config = dict(
    vocab_size=1658,
    activation='geglu',
    rope_base=10000.0,
    qk_norm=False,
    attn_scale=0.177,
    init_std_o=0.0123,
    lr=0.0012,
    schedule='wsd',
    decay_shape='exp',
    seq_len=128,
)
Each number is 500 + 25 x the weight over its row's rms, rounded and kept within 0 to 999. Layers, rows and columns count from 0. Numbers have three digits each. The size before them is the row's rms in percent of the matrix's.

# up: layer 3 MLP up, 192x64, rms 0.109, rows 113-126, columns 0-63
# down: layer 3 MLP down (transposed), 192x64, rms 0.0925, rows 113-125, columns 0-63
# gate: layer 3 MLP gate, 192x64, rms 0.111, rows 114-126, columns 0-63
up113 091:481468505477531510466468477452473488488514535512495515510501536503494511443540482531503504492507559507486553514554469536501496502523509496508499489484509542507479542477507479546522482508495509
down113 100:484478486491493464547504546499521508510499549485488489450519520508452506545487496491511536508510514469493485483438532501457470501491489456513522525502468478525525481513483516484515527454492490
gate114 097:486489512524525459499527476488482503468496511493470456519510511459515508462505483514506504525483556516489494491498496499456456494478518535515461540496531510511450490440465506544504500496536484
up114 090:501467465518486508486467480475494505437466551473504484472450489541493510482504501524519513466490488457493510484543517487457513531468489487480503497515501503514520485516486499515538478435475508
down114 091:470482494450504504481467507542529502552520505491495526500517510512543499555488525513526501493502477480511519548453502534530540493510540486504532519501471453484501498529475508483469493487463478
gate115 091:484439479522461504498512524480497513450482510516516526479480464512527512503476474485499524496494456483481477521510473501529546518548487515478496533508492512555517483454526472490518461491504539
up115 087:481440536490468557511516533476489542519487496479483495474493523508473494463531477500543493497485512521503530481534471500478519466468450463511505486513498488486489533520469510484484498550486481
down115 091:528552493526488481531522500477469490451466514510496542477502495490533496546490513503500530487503469456518456518474498496489456539518533496466492498471468496545510495445509504517507483504506537
gate116 110:545487519499530505528519493520518459557514527499487519456518499503518503464486495530505477527549488516462460490470499474496532517508537499494494506503539464513458477474474483476518458518526528
up116 105:514476496464474524523517565468492486488523438509459512527462531477513516488532534501522484494493482462514484511552496540463550495487510524513495526484493494495485481497501521538504496475501529
down116 109:482504461462470465492522491454494471525494500548513476473478462492477507488501493471485492506486450502454521536525475510486502491499519527489491471542475450439483497494520497513516522488465477
gate117 101:480524479482502510526514510527473489487534508559495511506512483453491532495472538500491495572487504515489496514489510487486516562524490452483515551514530493537476511497514554501481504482518518
up117 107:521517506505492472455499479489448496512470544495513545527481501476509487503500490556526539477515489469489489492472507511560444514473466499508511496508497496510465506498484497509516424494505479
down117 109:532499506506497521497484457515461502480507547483494510501519480498485490533470538523506521521534484488524538535471526475564511544498457489485484470507519495524469473514532494456483526472534520
gate118 102:528531539498489493507517479493503500517487494495503441490486512458528447484484523564532497485510478520494549492524505490488496532504486489518540517556464482484513516520500469440482498486477512
up118 095:545530481492524513499473488540490520534521470512480483503506474507492521444462522533515491515527508517520513509515529509461548462548524488510525469539523474508485508488474508496483494466555484
down118 097:478509527484486463463539506463517484502510481489532510503464511521487463519511488473538485518504507513523546487501527488539467494480463492498495554513416480510511545495514478479477497500476495
gate119 123:481514476519477496466520518508454539514542493516495530499511489484513547523482455510484527518479517507468499474485478483490510504457532470493479561492515482457532486493529492534484439518499512
up119 088:454524530524479537515505487463458515491518509494506520500484546466522507481446511522516530473521506485490495530523498496520483512478459535508467496492446528513460524551505473459497513500493477
down119 093:525442503513473450483509470552520480529493504488550499538500445529459533512502491504503495536468485500469462469464492527486538488506481475491510490501516518469512499459505510518517499525502512
gate120 099:502496504501472494492509522505511545481477471467458478459465496446524466488500528517513469469476472481526535489515519513515519470511461497460499485459496528565499495487511538495499476467494472
up120 093:476489542497527495480514510482526517524503475504495572428543509530521502475493482517490473498497499522518505527540525480476542515523513499504512503533485532498540491483490486479512453496524544
down120 092:542522485484462518506491492556480484465527487512464413532450500503498438513484503504496509485493463466519490490495505509521490482493485510487521474472502489514482547522512490509522526495512475
gate121 108:488482526476533507487521478466473470499502474529459512510489508504495492475537527476500530511489498517511444499555512510454513495518476532490528515481511566503494511516528521450449473483507512
up121 103:531541491477525527479474501503453496538474438498487495506497484499475505465481474476526504526481459489532504510490508491509521545516490480492535491512490488458433526548480503491478503467472501
down121 108:508566537489512482534539507507483521514565516513514514507504495527451482485496506543520494506529523471542516479516472493509511450488459506478539479494448480523506518502481513478529486499497499
gate122 112:542459567516486527491508513500473464494544521505480496464531514506491511440480495475446494508519469540491522503488498504448526495495527518507489491493498493507549492482483506492508516526490449
up122 125:487483513496525498471501517470551489483504460479520539523471492550497471481555523515501539466499483571475492528502508502512505499509455494489526489499494536488477445485504482498488505531478528
down122 124:519479521469523444468492537532533494545460503480492517490495495515477469498502499520480510491486521485488464514503514503534454513507519493474537492456534486490465439515520484510489496553518533
gate123 102:534467542510472487515530494472517506513499534503468467502495485517480465532464451515485505542496523500516511515512487492479501461460485498531461528518491464496521483500464473514482466492572495
up123 109:482479520529478494457533487447464506506467490494494476481551508528475492550494537514484501516488515520487542510484502451483529540501516457504523492475511485511481545483480510510495540500550503
down123 112:493527516495525440455547516476523500507510522483519511486454500529511504498502521495499536534494499530482524515503502549492456539491439482483482481484483497519486461497520481519512501486554539
gate124 102:477490488507497511512529504515484511507446482548501521473490494509538524516506494471475488558485515486539526550492519529527520523477502510500491517532551507511552528480531497467502500533552517
up124 097:463485515519521490520495523524487517486480494460556514427538525511465474468501526531524459467498522501525488477440524556503511489503497495505516490488502476475525463489485517495515500508504511
down124 098:538489449483452512500469484521490444487540506504468527543464465494513501530509509511505536471521491509485469492541483471543476545524485501486478465463495502506506548507523497506506499500514516
gate125 100:494505526470509497490536513507482503505533538533505505508530495450533523531510480543515522533494510471476520523530510438473491465509498501478536528526521487511506513470523519470515529461520557
up125 100:521471517528502495463519484518498484551508534520518466490523498476497512494474514514518554534534525528523566480535549503490492532481549487485493509490535508494480488496540479547507511493512497
down125 097:479497503447487501506513525503554540507501484509536540499553516451510452465518471500510482476466474482491515501487489473474520461559488487513526483523488507503529514518546517475500522494506496
gate126 109:450475526492473521476474484475473475481542518516508486485461510481484522543507487527451565515485509491501484491481476475454484491532479496496514498513468504484525524544508479519540508479496458
up126 104:520523499535480544466490473504500505537577514515530531496457478447476555479506531474474501481499505520512474542537459506513520489491489515503497502515524521497542502480509472512494486489488503